{
  "num_hidden_layers": 8,
  "rope_fraction": 1.0,
  "bias": "qkv",
  "final_lr_fraction": 0.05,
  "max_seq_len": 512
}
Each number is 128 + 32 x the weight over its row's rms, rounded and kept within 0 to 255. Layers, rows and columns count from 0. Numbers have three digits each. The size before them is the row's rms in percent of the matrix's.

# layer 5 MLP gate, 576x224, rms 0.22, rows 384-425, columns 112-223
094:091095071080143115139087071075166149073215102080165172136157086114080107116127127139151146115111127140147131145149151138131130160109127185172101193127136115110108124129169118120145123099133108119148104176100142110163115053124126117091132086097134111187073115183117170176114085118167077088058114197110050047084127115131128085136203140125
099:107159089092055101122123138185136156042125143113111156127136095068145118119114096157112164174183084074121143112179190149131128079180121159083080085153095140155120140133165121124147119113152121075175161188131113110165143156105110193082119084110148134146072113140085111129150135135096109122114164135128171115135178098106117107041113153138
099:082107158132133100125112110160140198161137108071149081141143100141132172120137123135116114138108101115125123078152119195109084116138105126155117106132123104137135116108164077125144124165130112149153164127108143105052074152118140103125114169112175110133159122155172105169138155089130186126101144155148141111096100142172148063151114099152
104:106098133094120094109109157202149131125201114176152183131105079165164127132078122097146157119098127171114126164149111124212031141079141098149079170143142173121110105104141118139129138088171131078112140163204116154107143091136114140132192151141137153208102121153145092146086189166157103108129100198050140129132107127134121123169097158149
112:164122193158132148048135126125137130041119128157090089151135156099119149113089150098132119152188076125055144125085085114147069129110168109105130126131162192123089138134104140149141157117168116137138132062112146096133145097147124112191152072069101179163111124088120089108200079157134084146148116169110135147139106083077131105101179114054
098:137138155141109167105123149184122140086157125142178115185110082139142122113122135096109075136071109120071155106141094163126126125138137089188200141102101089084128085108137170120126182112143111139122140086141060110129085181074223095146136107135079142114115122107153146141121105113108157100178144133108122152122096161184095154078039115103
095:083173139066093145171140107117174161139134116083133135091118129121068172088133103123128125173170170103119137148092144171172132172160165092105062162188187154106174110105083055097128116138112103155115132100163122129118187112056107087164164089170188123132163142082114128098158081135163183128131169121141080094176168078127098144119128097179
100:140167156144148138132109110101120121137072136134094186136052073191125171163073086160087121134177077102134142135087133195165088144128208093131107116134067188073139119125157088100062130069156087200123141108157137127113121094142127094159151131158171141121105133078157157106125150181089145125061129145138080068109155135107131067094155121140
105:077106123134151061131187143164137134097176178137096108146139107179128159093124098163123099095089126133111152113176110173080111086133118144094090139098083120105154132132130111161149165089139086117139113075148144111155156142159094106136132147082146176126083140164168129129168131133186067112091145103139138176165061075125121066115185083193
098:171173148107130155137156110094079111085123100126126109114124138148094189156058141149137126095154158094141112111120144170173161105130161080125167101129108155113152121110130103070148120112137080135098119093135127147045092153126133103103170106131141105128114074097173117129149131097103131118069076129158114096143093155153078141129082140086
098:132109089106141140097137131117091092122152162148130112073128124107171139095176109137116212144143095144101120039140131128178124065138139135123090113142164143092115206125132095165085087154117129141113171140184167124041170126112134143142122133075160124166146122126126197114140103154116140118115054097123108220145182071137071168144119169095
101:134097151109215168109172131155177105103108095133092185128156142137166137124148164123147136125163099190120115147125104125127090156161144147097089108096050074082099099121128125135110081159133101111085095107101138159166144062106162115166102157106156073129135103196115083145086187099127076085120167059083172201114115141145159145117158138163
099:079160079163093146160147106144053115105100095128160112079138155040161156149097137127131146058109112121104178095046084085109118099117155080122153142191085140067162096173149140125137084086135146130132159107146101119112121112075110118136098133104170174150149228161118115119151114139130101106073094126115142163135150124131087116070099101089
101:135107174113132147125068100146135134101125114092151189116158129109156088113104134131133187179162158150136091141108107140064111152111132076154091132173148106120127166131115116188114154141177128110138163215149170125151103203106110123149146120130052049112114106110195066139147135066116130140127123139112200136107117161131132162101129145106
101:173157136113094159060143123173088183147163169164124126120099127127134139098103134166113143135090126120130106097145180090075114099128133128177152113074158152109126187110143106103142181154163114126115122136139096141130101152130156128141095152100105134187107100055177144115073135154037170054111172127117156126153112134108192132112141165145
104:122139070088132180140069089176140159188165120099110147137102140093150098088096202122154127098185118164087156116133087098160112167164105109162145119099079125123113146165129151112098171149079141139113139109158118118130113151199130195101099120138156180158115118107184116162154084125126089078124137124111140119162117085161108085160101089135
099:113123092110105135130135088095156118109101073064117118106111092167159077055171127082139208120164164163112100129086131134128123118108148126124085126128162146168135117128097133149107187096080176175085166064168120110076133137135149137105156144138118144147175099125123135075114125157153182108149120144119128161185117090102109116148124097078
099:062124156160119188146141087127158108046130091072151097103116119111129151102161107097141167118142140141128114105158076162102167129146182146122202170105083168085186107074130126159119120144084106140110131044140075165146144140090131166180139166174130118158050090221164101116133095064113152110085046164095150160130096151158156148154145162138
099:135126100079101107093142084179147138100095141133120137158161143109142200065093101139081108135091110118106108166141138118119122139150166090082092157119093119171096194118103184125185106161077137104120109108103126139128113104087175152124073094113094153185127105152186151129101147087112102123153089077175087140135079185146085098139200098100
096:140124147115097110152082100151139122203122137180062145131109099156165144151116058096134156121147157119158060182057082123181161164143110157131154120137152105122136186129105158063123119020162105121124127131145107148109172144151072138117144112114113086119083163133129095139186160114104144101134127183093157147156129139181124147092148110141
106:119130089109114198102129140152109116134157152163153132119101149116182128144125135098079205130169115139090129121168107137133108110173129133109129147130146146044118126143121169210126154098206119102138110121141139096170070146126152133139150118118109161199146136171126128103108131165140126141155073066129130093138136116139083095095107174216
097:185157159137165135164174146116096128130106103162105116155124101119165153165092137114069086145141088137133126154046170159125175085098151195137204123097193144125131147118145063098110178135114126161188108108093113144111107128109152040087095150095205142102120091159142104169103117114113122121125132084170117172137087131136109120103128130184
096:112126137123130116167187130130125059105144139161158121129154188202103116106145160078146151087151099110128190114153123098111103079090130143133155089082134119083101122128078175115103127099151101134142085097156079166154122149068128111087161151141183164149100111112126127136125140129167204104112155104130121130194106125121133109170147078089
095:111103147109072129160142118143197196109107128109196153080176110099108178151156175159117123148145116118124125087132106102127088161186187114106163168096060127129186077102117121133139118104137114130098140077155135119117094128156146130112097134125135154094098087124190099172096124108073170130076106075105135083085124135164148103120098157159
102:106134135118114187141141124218181102148154175097060150096135121091212152112065169102117164103138150085163140165152116117172115124117116073115129121123116134100150100148164129160165127095155140139149106146142144125124124189141174114132154146131131105140071119094170083132090152060168172102071114141140166052079092069114169147151096120101
099:091129101134171185094149137083110190148101060110031159099156139146114188134161182177079063153132076128089146093135087184137097134119111103098075155118113076112161122165122121127137086082157105092177120191182102141132172129161138112134129098100176197142157078096154105074185130110144177109082141118168158144115101116138143162103132165161
093:089154132162135116130127113076107137136098150127147150106169150163158122169041099070154078124167123130153097119124127082117090157104065182196120176208186176159144113093138139088157128117151121097119099123097174149109131075157107201138147131080154135144140102102105155112153119075191140133102095181117091093143169101120092143087140146122
099:112110152137081117134153169102116136116126121122090084121124106146156105139109131129184180145110093144143131137128198158117154102073160145089088125113170088113153096043128110120072129149115227136153081127170164152069128167109099129121098127116141161147149116128124103129217141164114092169145152092150163099125122153093134168075140146153
100:116162149111110083126098142140152155119106102109159098102113111197123127121093111096135084114100136218151165119101079108142118159108128182135120119189154116138053122128125136145106133128157172179127094141069096101021165149175153121105096046134109173150105168115161166152119104140099160110042165091140102158116138129146120148127145098169
098:135129160126173121152127098103118145108117079071116106161101178105174104167133174086153074138093179165123134130110148125084158092114163110144118130095141184085133155119069118202103055152097114131138103135143183096136167107090061109121136103135060157119074141113146098087039096158160103107129114148089109125125098131075114135138107124172
095:135156139090184103123148116149126105160172108131113210100172113148118138145167103132105091124116142064149099093162086113159137179135134128161155132110079092184128133144071181204083173110146129087091157138146099099103089216157139041089154100104090090126151142144106145167087111159178148102159126069147145166112161190125142151085146174088
096:126117160098148109127134109106124203137163185132120112118146119152184185139119160118099074063136060174102181207076185190113209180134141149101158157112125123134093117136076128141129145090090089123129147084150161161167145129067144102126149135132130190144140152114126054170135099132182154086159173142154139121157130141164152133137146087115
099:098159106109150068104154072169175095187116139090117185157153111123149128123170166113078141193128134123114094167131127068105124104098126097115148140132110083115101157141115105146093134115123136146089097148170140161102146176128132145118140079200143088144171086116139123093100144146101127156142138044138066158109147191120192143152129140074
104:163120142092160143092141115132151136100160098105131173102056122145120172110051191103095156110156085155143116157099150143097129107092156146118077148129136172156162145184169099135113141139113121092158119161124134124142104143063116148075164136049132147099146068168107097137119162149155177122117106116159161134062127158059176162101100114131
098:118135174123120208086139137092162138095118162078147132119095078169092128150088133164122145096149137190096158113153179115072125086146090154121135079086113147191124149149156129123114135066162085117102124135160131105117115136080133071131157118094111148136075135125151147103064145062209072173130103089133085165142140152100148153185149140113
100:118184162152096126154117014110119156115138112084125117167102096116151110104082110131122179150154112164137103162201132128121084129071118120171126146094110134076105130141151135149166087141157095068147080196100143052121127126135133112111151128068142138137128116188155088101112165108089083082110166126096081104184138118123137101131135168071
094:076141127116127136075122124085088180089142152183174149100191154063140153121149164078138078112117091111144136124117166138183147102194119126135143164145124109159131117078130111133134132176124032150143095130138121078098164124106154172140098110154113127163107168121182176145103205086128045141147145120110124166102149122101124154137167177111
103:161137174103124131151145137208120125171152098106188121164163110104141167121169128052120170125116155173060135156063144116119107106077157127144111118109182147076133181131158126079123142116079160111130087128117135147130168114097142167187137124128125177093141114176204112103147136094122147149170118111085107088163116097105078178104115122093
102:111114172124137103153172145098134112069098081132119062058138180109178126070126091090129084114122189180152120099163108135137130108107129151131146124147093120119135126153122139158090145142155145140099058084146168107103138112089160140087127184073098150134139092115128121124112124094181109160088123122202092095115141132132161111085185121128
110:096144135159149193112154146113141185090162113111116093155118148151040151114159128139106079166098144148155121118163187164160147109119148109162087135100081148132042093186120188101136114077151131134058096113118114162131140124101150150140114168153197155137101089179127127127106144137191096080090114104159080131156131086153094120111119161029
108:135127123151145118125129165168132123091125131113142113114123118094072044124134124109123183185059134175171163138168065106145097142111159179113125121092128123149133121139136177122115082106112152154128041072148120155116147094164118105116110089207143106105185131045116107113173155099109140123129174193209125169157083132080130102119118172069
098:159138107164120162163118118104130078157192078089166129123127073161124157102145156087103177113057101118135102101112175172137199136138088165127163171107125120093184123140198132116153130106125176092118093193129102145122126105129111112122140078098142088118102105142183144142063137100189144100144106128113127111129178070161133134167180109171
# layer 5 MLP up, 576x224, rms 0.227, rows 384-425, columns 112-223
092:094101133090174096079135095077089109113165134127110098183149106121128069143127121141126112158152070166181136186095124126148123060081070140161081142114103185172125132139119117100129125203061073146124120145158150110162135175107069145087168127128132167124129128094106120151150127128143183132163135100141109147151150070162155119147129111123
094:130179114159146111106127168071146187128066114125182158157129159127133098098132116090110174075127156155147206150124138095103113083142047077143189115050100142149105154094124164139092155159093113143128128094137137106111171081177140112059123108119139148076146098103140074085139139178133122141141181114084112179143080085124119100158158103135
097:105155131116114116070169143135154196099134105173159096135106152102138153145138095117158133136084107197080156137190105134152123116094138147082114154045149125109154100141128129118155077124113080117137105099118133139147120115146124090145133162134140146138166150139124147114192114131128151125092110119141152062115128115097117120124109155061
104:140129140159156159086102120142096085101184112093116128124129139136115103175131079156170074140101121114082084127112161081127153123113120131123106108139174133098148196149093193148139158082148144156173158108120122135120143160061110102105123163158081124085164142125173090202126159121104145094170114132118170196176060128098140096134209119140
111:133085121032128073211106149119220119150174129141108131090157145092088074132164119143061135097138111141169167158200159102105158143084100183159130144169154135130163115165076108118082100120115090155134133173123120080120140111143095112060110193182162108145140175195133153129104122100182121113092166171143084110184121144142112085135129095136
098:128111093149127131151134163129090095113124146141144156090155177129077129099167107064154181093210155096048181070101131166103129134139155098157165166166087097126111155142150106098094130073128157141101142093154164178115103141106101167147184117110136100056124154132105101100125119126149150091136147142162152120175118174090189148079151119055
096:151106130094150119033130130175158120192190209124137189182175144137084133168084137110114126126106145081162106143118094153219161079157133161075118113174157133124094119165144128084125157119105112148118135120156144163102121157163137165143142078124137132176109138146153152168132105090136156115115101162151098071084159124184124134067127010140
096:095125097142137180101117162100076145168118116168117144112102072221130163163139113146101216176154120175131169134122147090116098145174148103184168127191138065159083072138129095133141113083185119132117183141150131122145148094101074126169079124169130109093180125110097158141094217182076106160121105180158181147082159109111172123118177122068
100:111141172128115179122150145058145103149087185138144146122114197138148070100155071173124135115141147158094110171120126180082141137113131128161149108123162121113139085082083133110127187103133087151077110092117123110126139162150108122139152156147223176110056099131139153200149124137123103153165141092089121109167172103107090177075143116144
099:065184123182120115151137143110134103162124116112099104134114088132110193097091132155110107093089185087167142112094128147072112147105190102104188126146117121171075147125125094159157151089212130171096155110125079080140139096138069088090109152142123141087099118099124116103130156117106106117140057111073109134175086145124164203173165139161
097:060077102110120151204099105111144163129110189123109117113057140118082106138125078121136106132140114111125098184049120131119203163160130132125129120146139134114178089174134140152137178128148128188140074147105108114128169178154107173088119133153162183128122103140094097165142149116127144148140102126139133069098100153104099116133084132102
100:134117143104125166105073066088132152101098131121138119137148152132146102125136091144101095167124086153138135092127133044122164139103134063172110137140165171069123161134087122197117156159184187118080135100073184113112135128165191173069083148081141127073166090152088070155153132117120125139064119106108077138100140077138048153103126133117
085:091096099140179106156155145090085170119071078106115153138099135114034127155112146154120099103128078141085127069086157105112181119090170085141175101058121167163147038131126166146115124111150110122140152110195075090160103138123158159063078133089168097186094125123104135149109099135103130092106110136140143093175094077173115137141134084160
100:161155129085153125147128125141155126149138079128152080128131082169140126080106154081099100089153083155130108202141117084094183150151126092111132146131114139151125208175116091171139141141101112151114174098085135143182107154125153130188117088133119171116122120214101128117121104085090086126165171101111128139137086136085152129148157138172
107:083128137103162136141097134157113219161137139117110105077105100141093122124121141154145092091164172116125098070109065103176098109090165156162120171101133128108103113133152125126176063070139182168101140135100121101091145108077195164173110091133110096207135084095090169152154063167144149137148100169089142129128139140097126108126109138097
103:195165095127156094127082127060140114136118096082135202173167162101120162124181102079146102154147169150137123145133134172118102129208047076144121113116095099113115168121135124067078107181150075090112137050115113124138091139111083137089126135094113152170161115115063104130144148171147113141154133186150111152134128115103159113109131138148
095:089124124166124090127114100137114097088142124132121144144112107159112140127134112103147069129070149114126178144197146074125111098135178142173120129083149120118113182103113125108087118212150117076092092124129102137094110120104171143100103120174158102120152115082116143118104121181112138135146183122136140095199088103107146059125095140126
097:083134125090154144151168071102195110087177112141190106108058123064056115060142134158129126074075114069139179144120203115079118123142155163075109219094167183134133132137110121173156121125142138107130187084141179161198106120128144139127152077156149133151115106143201173135098115088134151195137079124076105175100104101076127150154152156156
099:146159147073126096178160152154149183136147116199178160183146150096183100146186118108097133136117138102135087152168096082140123200138174125161129093189119119100203130154130105061127132080127127156152143115127086103159197140162126180179131178139144052081137105136141098122131134075115114143177135137108081127169103115078163107130175092179
104:089198111103086137193126125146168129129135153108083097131078106168203120049133098060104146112076158083158126187128111156110152030165129198111131111165125102103164111116125197104129110083120166112159099156079104073103125133114133073124098155085183082139123150111147139103183153141091126180059160168145078093181126084154133130105132108130
105:137070145125104155124140143082079060137103108167094090107080111147133161120074117129206134060178107098084155134141149134099185150098097180102145175130140113107141179080124085146163132111153138121126186144105139143120082168096118147093105151089125109147075160147151091130082123137096103089157081126097159081135120147075103092147120159133
095:116109106108082152151119117134190107158153144154179186126115142099144100115169095179105137092149103090160072142132111193154151123080164185148153080189147116110152130161107200095078108096152146133124203121105109114103144122130174173180147077112144128115084154118129109149083129136155122121160123167152152113062104122081097137089123143136
102:179125094190153115152076099137072124184182168138100125119103127121135180159124130098138131154096098113074087082112112048142104118113120167143128146098113102161164201113122085136162180156191129095054079103134148137137084100095069124146151181145140128066108104068145100130147143107129163119111104074126112157175106139103163117160091163112
097:114139152134151064155066160137181147126139098128101128126165091098129143130064120143136097068121147112127134098158098141097139132177119199184103092110116152132095101115139152090133148139071121128091136116138079116107109142111118112148188137151168213108080100150194140163138062141161136132135172108116151167094090124173140126177142160054
097:065105137154174155092120099102099115196138116084099089116151109124128178106098096125170188109107077191138114140117096185101124105072149127105127131067097132131056129152092131151107107095125137103072140180142177127178114116114158165137084126114109148110176146193135135121165109130091074124125105086191205138101157061115125133160074174060
094:090102107190135158097065076157188134102115113096102168165110088150127071141079103115095131088168139078086090157107119181148097213144129112060126098105084151167139136137154156149114127100137096070167136134163151144099132106133097120100085119184140171105115134154146082086153136147110133101127164089065098130201084139149067107094093125137
095:152128126135152111114169165092129088087099170147105080141162169114168122126113112096082130178119076042114169152178150148106108078131161129086074144171121121141146100114112172118177156133129117132136160134085198155116096100169127188111161127138195081198138128128194091080101141159149206157137094173141103148057127064124132062130118125095
098:139191109111126175159098081115086152149136100114158133154091143126099100137114114136150110139067102162127081106172133117100088194103150102108134077087144081172054090124195167127150133176121174179084125160108136099149157150173107120107087078174149128095102189152120136148125159130121088145159104145088086161132090184146152186103145092190
101:084122146140138105137186150225103134162166143113097135130113136143095125108103062126130113115139105127120130094085143121132113122146094107123127124103084144183174132114119150101151131092121103175114194126102155131098135090158188005121127164140176104149107096106162159169180137113080186164141139139121145134076117095117135145110198147132
094:095172127162050082145070112098090146142123162127102195131089033125149069113174153104080136131120075098142081109114149120068143138146146169134132097141120184084148122155136079190124126095119166164133177120134174154121125127108034113123145130135155140128131180170166123147124105100074137101113100134113115136078165103136137141138121160083
102:110088163119099133130138144123179139127177123183143178122159142179121103113102099131130155154146098198108131081140139151133085125106129146063075181062167070107195195123083152129128186085139144133121145130111151148187150171110147208045085144065077136119106122074099101124138167113164097063161105134126132178089121111163153083177098098107
097:124178102133183118139115114152137134174115174106219142166107116174164108139204106103171109161100100172049135142136186094093134146126105118157121144096079154196112139204092126152105136121159118128119168073080170153102077176125084111122107123092110134148156145146156137111097132150097180075090133118168159065156105121111118206109107108129
098:095142129151072055145119115155138075141054149096214093167096085139136134133119155081095111163108126197125115158109154112123101062195173095161121098166153046105172142144115132126172156182078110125124150154139138072184105087174130161152211112124144091120127108122096102080132132150127112163101129137097140132128138106122087147082079119098
098:093113129089100172174155103159092132166136125134134157151133136157131133165084132074160142151159083190113172166180095134134122140119086154156079126076149071134105167167093177097154138118074174132111134115107190129124172073139092137073206151207142176142149111096112162165122127173116162141155093114108118145108157153107119196132133125137
100:144146167125087137157179125093186094120092115090157095154134149172135085096161083176160134113095169129108126132118122051137136161148083112138147136155117143135072101153099094202131128096139136171146109122160173112137146088155095042096161062124127106168073117136196107132165099114107062165155090070115126147116150097085149115190146142107
102:178126119111198168111139106165075088136088112088135127067140113114102183084196109122139105107129092079173121125082149176138176178164068131123170141126150106095080122192118118181090110125129120161142144096157128170124131150197120073168123127130108111141144124088096117141140190125129180123111201139111166125124152115143170156101100119151
092:134103158134122151123091181122125058094183131146157113153210190095164177085154125113117157162147079130141123152088171111212169149084124170111155105096151134119164172171135170133100095133179077176103127112144102116129097114087125124163099149120118095131087123097124068169091112080119129086166117142136130121088155110122088118109125105066
100:155144112125116084147111155150103110134121154122181101104110158114130100133137170116158145154083179109144063138117097158091129205139142083113143091140104125125083143090118193103148146153129151148129177104135087120115151171073145194125142130065187148094124070115125136129126123084122183128129116105151090068125089182128061093139105118105
102:128107112123120141180188164126166134107169181154107130104160099057179093098092134098150106132123163119169157143101115121158094137147108122069125131168080167138055124135124143154110138202145108173138121113098105175085128136127130103097154070124187075159117142138137104108116162115187145115108104111116123126100141109066159095134119122179
110:142118138118202116173133147190145128177117110090122122169157095136144106141105146147191102156119100132175179081170090107125176138122119118105086052133160122082079090121065164140127112098168094168100138175147164127138115118150134090174099138207104162133131112106162068120077109072093099114088135135118172090060145164103125114122141153135
107:103104190162193072156085157119085101152137125198167121110132152136144162147110121080096171137067123130116114101119097124114074142079096149153167135142110184186126183147125133133115122101131119078095173157118064128111050117169162111103153169142085140084169127128163176126127155158167189133123141170140069130159092102115161144092145157126
096:133084116097086133112111088124151114114111186049110113150075067170100166159118150161106170141031178098138127080151186102116130123104162106130108115119144174079118063129169123137112126100104080123108105095187155125159132047172105160127172153177148160136184097143145141082185145099148175130095098130189105155144120094128177105057124157073
# layer 5 MLP down (transposed), 576x224, rms 0.172, rows 384-424, columns 112-223
099:145139142124068147141119142191109108147096090104138123065115104088126091152183128109128155158140087072058120083121176070151108134115150129077111169137150255096135175099116121122124099133140147135128146137108077123048152166169119164169123196080115110117130156131159085162099124125149133156170097110112161142132150087103079113114155087134
095:089115113167151117169136082074145092113161095124144062078085154093145162131145110091093108127112132196088119124083141109110155094113099154071073168144254173134131135107140125159141098106149137152137089095158152111063124118132154131140131159163144200145100158116171160090129096086138143072116197147121156102139169152112140132085132111109
097:154129130139164169135043104128152153139199063102154143114143085121109099095061120149107172103154136163124171105136069184104135142125172158096193092118189034165117117116134132128099146115127126149132143079121113147151157126079040107136126142116144190127138116078153092146166139160183096133077144168092087102100183065094152113237089167111
106:083126120124147046121134132168126074064105187147130164137086114122084081116167177175152108217113118160120071098136101154133111144153087109107124114107183108127170149130118149159117115109090124167144131125102121157183146127103176106105153164119099193117139103117128117130119136077111137037176120138154154142178148148116115128078160123120
107:107146094125160102124154162082145160161168160167119160118135111148128156134096109123153141072151119123135095107190106111099215089057131173173122182099145005204137135128151136094163049168093125125157139112149139136080105103111143119154066073121151177117095083157149131229094141155116170091121132099117124125105101171159121130131119146157
103:160064058123113184181111146086100137116104127094195161138080142159130136072168149117161135125142071118139152122115164145107094230109125137108163135166094169137137166099134097106103121080176110148157171103168098123079110120177112108135126065116145128129135073171109154066094214157141143168145116109182137142151123134100146133124107131133
094:021124161080106122108143067206097142109114142146188110156102138103076106098153101165164122158117175105104155109150122155109107114119137138121111134149116223058126134106106108077120130146121158133121145100193211116153141133157117138175154119153135119101060110125102129151143132157126079162104100134142127156075141113211112099167082092131
090:151095150139093140145097084155119077081073154103142109135121085171180184139115124123109096107099209158091125146152115156103123147134143135080092191115148158154130129167151128111058118092180149125144132139100130145068146088146131138105073178153151161163148070139211120106099103096182180179098159130090117118174157068099165095163119129179
102:138152162148095095153126109090117081183094154123098120082113169148111137147149078132146116163132155179156184110114114152106108097126098127121128065066076100092071141126162100135169159149126137060167096155115142119102151111072146186147063095113180153151105150143158123145081119113138084173123164092132127144172143108133156162169128136120
097:166122135163110144112151071062095051115213095123101126211130150157125146156110133108109117106179141143115138162145184176143088114144104126228162097118114181144143110115098160179121155126084116106138153134135175158152087084147115105089159175126137113120097132164082119155053111120096102138131173087160114115081074131187146094127178128109
100:140093054131137138133146113094150149130091110161083175158086136138154068138096101122136108141034157089119130166152075084044105154160123109141166132127101059162113107177154152132122137129165205139079098142093073099149139083159113145101044087141166192088159120140145126142134144198119145122162185117174079080097090163127158065161108099088
098:122104140124142109118168081094142100149140156159154090103151109105039087165123179098057169125188121162167091129106189145117130116113157110157078113145104102121059175128142133139150105065074150111104097135072125137106212059150182154173180192115180118121178184088144107130138181092126153087077164122165133131151093131133117125133170104147
102:137127109087179108161171066137093120144129124142137152175180088146116106111142111113173149124106180137088090121144105138101064148111092070165170168149107088142130076054109089115138101079106112118101126098105111080160173171156191122090178111114148119172088138157113085122132141113187154044099037171112130146131111116170112165176118112155
100:093071129158089154172155106108169075146153094117130099135114127078140130136188161128119143070146147105081127093184155132158163173099174111122110092059133073129088130149110179137152113104104096096174075138109134165113115099145113126122172129141177140132113155165060147095166189078125141179107099111127089133085118098083155058135249125101
101:201138163087145143097138152169163158178143141131115097160100133088126168143132136152088085140117096180127148110138161154156122122013142098118164106102117134163054113097177120089098164064128147089141114126168164151167106150123160171171166158170155140203153086180186145137113090133116154138066127156117152112158140135093131157135123131134
098:086129131089122156138177140104141124121135180071148147194122123141123111119115118209121130161145137155140134123161124191127141163109116130145150105162130131088141123116110094134130055125133110082156136151088080193155078118141152110166102113105109182051071064114098109108173134074048169057108130095167119147144104101139155157129114139099
103:107083152182099139137070183146095176132158144123118075117166120154116096112087107088142089133113073151105112090075148138111081165138145139093128171140111207094151106119105097163190158113169150128095163134101174133098083150120108114161182112093145106136083153123136104151156172113109171138098148126150151205148134103120142102105090134108
097:016179140159062104169137101121117152152198091117132056093116042168140147076077097129099121115097122155135105153187174114170088106132108133124132154119115255106105147105144195157136142127133156097102151151146113127125116099143175113117100099146158131134091086081165170130152126132124110140094204135116195088097126048144142107135052158163
099:109136123091157102111110126144176086140139114115093129131125092092160109143077096122117088147201196089197103123119119162143129084146081114165157119123191052188154121138132079127117070124155113125148140131063143118100129097137101159125081080145095165088143124120094102121136054134061116111174083118099162076175110121126100103126179081113
098:148084169141146145132077121121118097070146107152127104114134112153140118118099187129186119127154100154090098122149173120162143135161133181120146107128129107133109183104123145109135111098093143104147199096109099216115162143097145124118136103171153102132167047113095126151112096123091224163129128096139086104075043049085099110152157130118
101:038100152110110045103170124130160160149124128105101100132150087084141133125147113122116112136131082095061101130118151119108149138164111025156140125140165095157122094158136124086068136125161129127136086193078110151130140147156126152170125184139191052112131175092111119098149102076117127126092166105133128096157156116122094132116127086089
096:164130064142117182122137107134121118103144178119145127129159115091111149151140096166055141142136138098153125139148104129168098148155169133107123156118121119133134122124148147118184142131135184086153116159145147164060064106104147107119082120132161151222131172105064120062152117166145136152066109130114116139190135167094144130142167154172
102:123209171094125084110097133157150122184143128128092137146161091169178079122124117139113117160171173116161098118145147127133143144125083149103085169130191151104109131132113098184102148102112154167128158178126164083155108067109118141195130113152131087096123139093132154131203121124150150199122113142086149180156226115094156195082137125131
093:086143164134158050107154099146124111145131121165123125132121151129161104082100098134139131105115141151096148098068071169104121164095076018135123146129127255189100149100140182126130104107111083141109121140181130128114148155149100083129104186102128120166137081145115140114101106105135144140124104145108123134120102187085085096164103158096
103:140160122095093132109118102121178136121081143154130050089086095149101107173180106091127137160157155127091086099154128102125077072129138142107102158120136134041179136191096174190123163139135065102124156123122111127080128153144126124114124150078069117094165153081068090170185169169185105120126144095129188169143144099131106130098120142113
095:065075158164112168129105098167120229119147109111048146158150126143106169100118190144150096113154123159155144143106158146116147115144116102162088147131139159156139091185164198187116095088141076111110101129136134178115098166092089153108100102149131107098138131099106102153159141128094159094119134167173168129056100118141134205120158145137
098:081127048140136170135117174162095109125103143110185144130122114127123135108200105147162183137157066190099137080118088108119105134108102036105150172093088127165119139162116182164123130192135098085090144100145104126099089160131106123089170163120143144139078095147115179089132103114088158160101209128134126097118151164095184183126105157120
101:055101081103123116139161146169124086186108109156101140098123121117158098196136179108132158149126123118137092179124177063100105125131167116151130123156169253152196136184180103136142160174118183095144146166128124120119087143117190137058094166071117142122153164119142121103126062151086141115164105130160152151086139094124102165098176128138
099:153129130170141095119156122126113186157152136122120129166077129125071117152096106119166170142143154182101135083137090174122132161184158112152166127152181126107076171142151152135078093150200129155154083112080103115122093119150144098124077149129175168167125072120161160093090108080125153155154145105132094160081140135120120188102138123136
091:149160092140139158118152068122130140131131170097069169160151231113096156121163110146186159116099120143153159127117143098097114140115143125159133113114118122098134158159131096123111141142118103084146127137111120186079064127144110071090085109114135152072138128132107158156141127176180104144185166103102119121117131132123161165098144175124
109:082128152135144146169151084102134129109118116143101136153174135141076081075120138073140164131095142085109103189096119103070119167109095079100141124146123020120189157144120130122145129144125083147112094089104112097164157157105118109136100151112109102148112108166097076153112146115092158092143118155179057122126114093154205152167132100137
095:107112100116102121130216219087119103088159115111148195174062057093162123110104134149157123158086061112104146147150173129084123103079153084166150182111021166152154137145117128157125064118154088133130185110097117166128120165117147152138128123039105126119114116154131107157109150142078186147151103124123087134090131115119160179108086161111
110:182132158198113150187090128153170109181122169117165123170105152149162120137140142114085153122105205121092182145167061084106079093123074178101133084078104184104120064161133095146131091088145160126085166125117144086152128125169081173108164140110097164190154108131156093117145150115134102169137137097101119037135140110158132149148099155117
105:144108087155127164124148139093104116073225180133137100114157180152147168143159102103108097123115163083128124109094111143129160055163157167130133141163113015161135138103155118120112133138157158136124111155166097145134121170135099160101127130163112129100162144190148095119191159108143084111103136144107084139131109131124100133150152146123
101:150126169099147116077166128111152161172161088102167159128129087077155100084114095143150166157112157177177145124070075150161094157187088123127130110109086171183097145123156090107141095105077112100084156097129074130112122142172149093090144063162102167169105103069111151195123153128138053079146120153054135163102104117133176134082120100092
102:109055064072140147082157116137151147055113136123145177096133120174069163159096147138105159119126107127093170107161171154136138138133133125168159080103153110063127131105141116111116110089118153162113149127081163182142130171108116142142121099127151140105152126082120127122088179113091157124107109172128155146184164097169133157086130116099
096:074136117099080157140096156171089133076128113129128162182178142120145127129201134138109102088145176170129092132165172124102145101131142155211112153160118130191146176112106143173086154097154094142103162147109057114116134110113170156121110097152076206175119109134109106056157141148101125141130130120093142159134077150112099159123107113132
107:143151166120084152145117087064121122125111123141161149118170096154161167142104165124109135134124158119091145161143121136093243154038136122083079207192223134185198125159140144133132177130090114173102117087109118120147145089146134156111089146111087147155154082149113119096190122089149164091117095112149136105117102101098141152129116161134
098:196133180179129088163119095157193140124158122141104130156121135148099109088155113060153142135145116152107144156079141141113084119177118146112070169171111159093130152115090165128139073129120157183084083171152150172144194119154130094116110157125184132177150064104103156107142174134160132141114133126176127150070127142128115142149115108143
101:114160158184136151128140148118139104132116118139094105165110189116133185176101182180131082187115118121130131143174161101101134048112147119135147094124125102103107137108098177149097123087201084162103134183116129159039102110113102170102108152103170130087174134143165107169127092144154111088140168129130151083102123139116090128142151117141
102:101102083093098097161103128145101095178086142198123118137208124100088141108092169087104149172133103075134113134176101143139110133120141183076096131039137096130136113145134184209090119112107161182119105160149143125140083093178165184151134088122062133135186112113138123136181112181144100129084158153160124168105131115144128080145171141129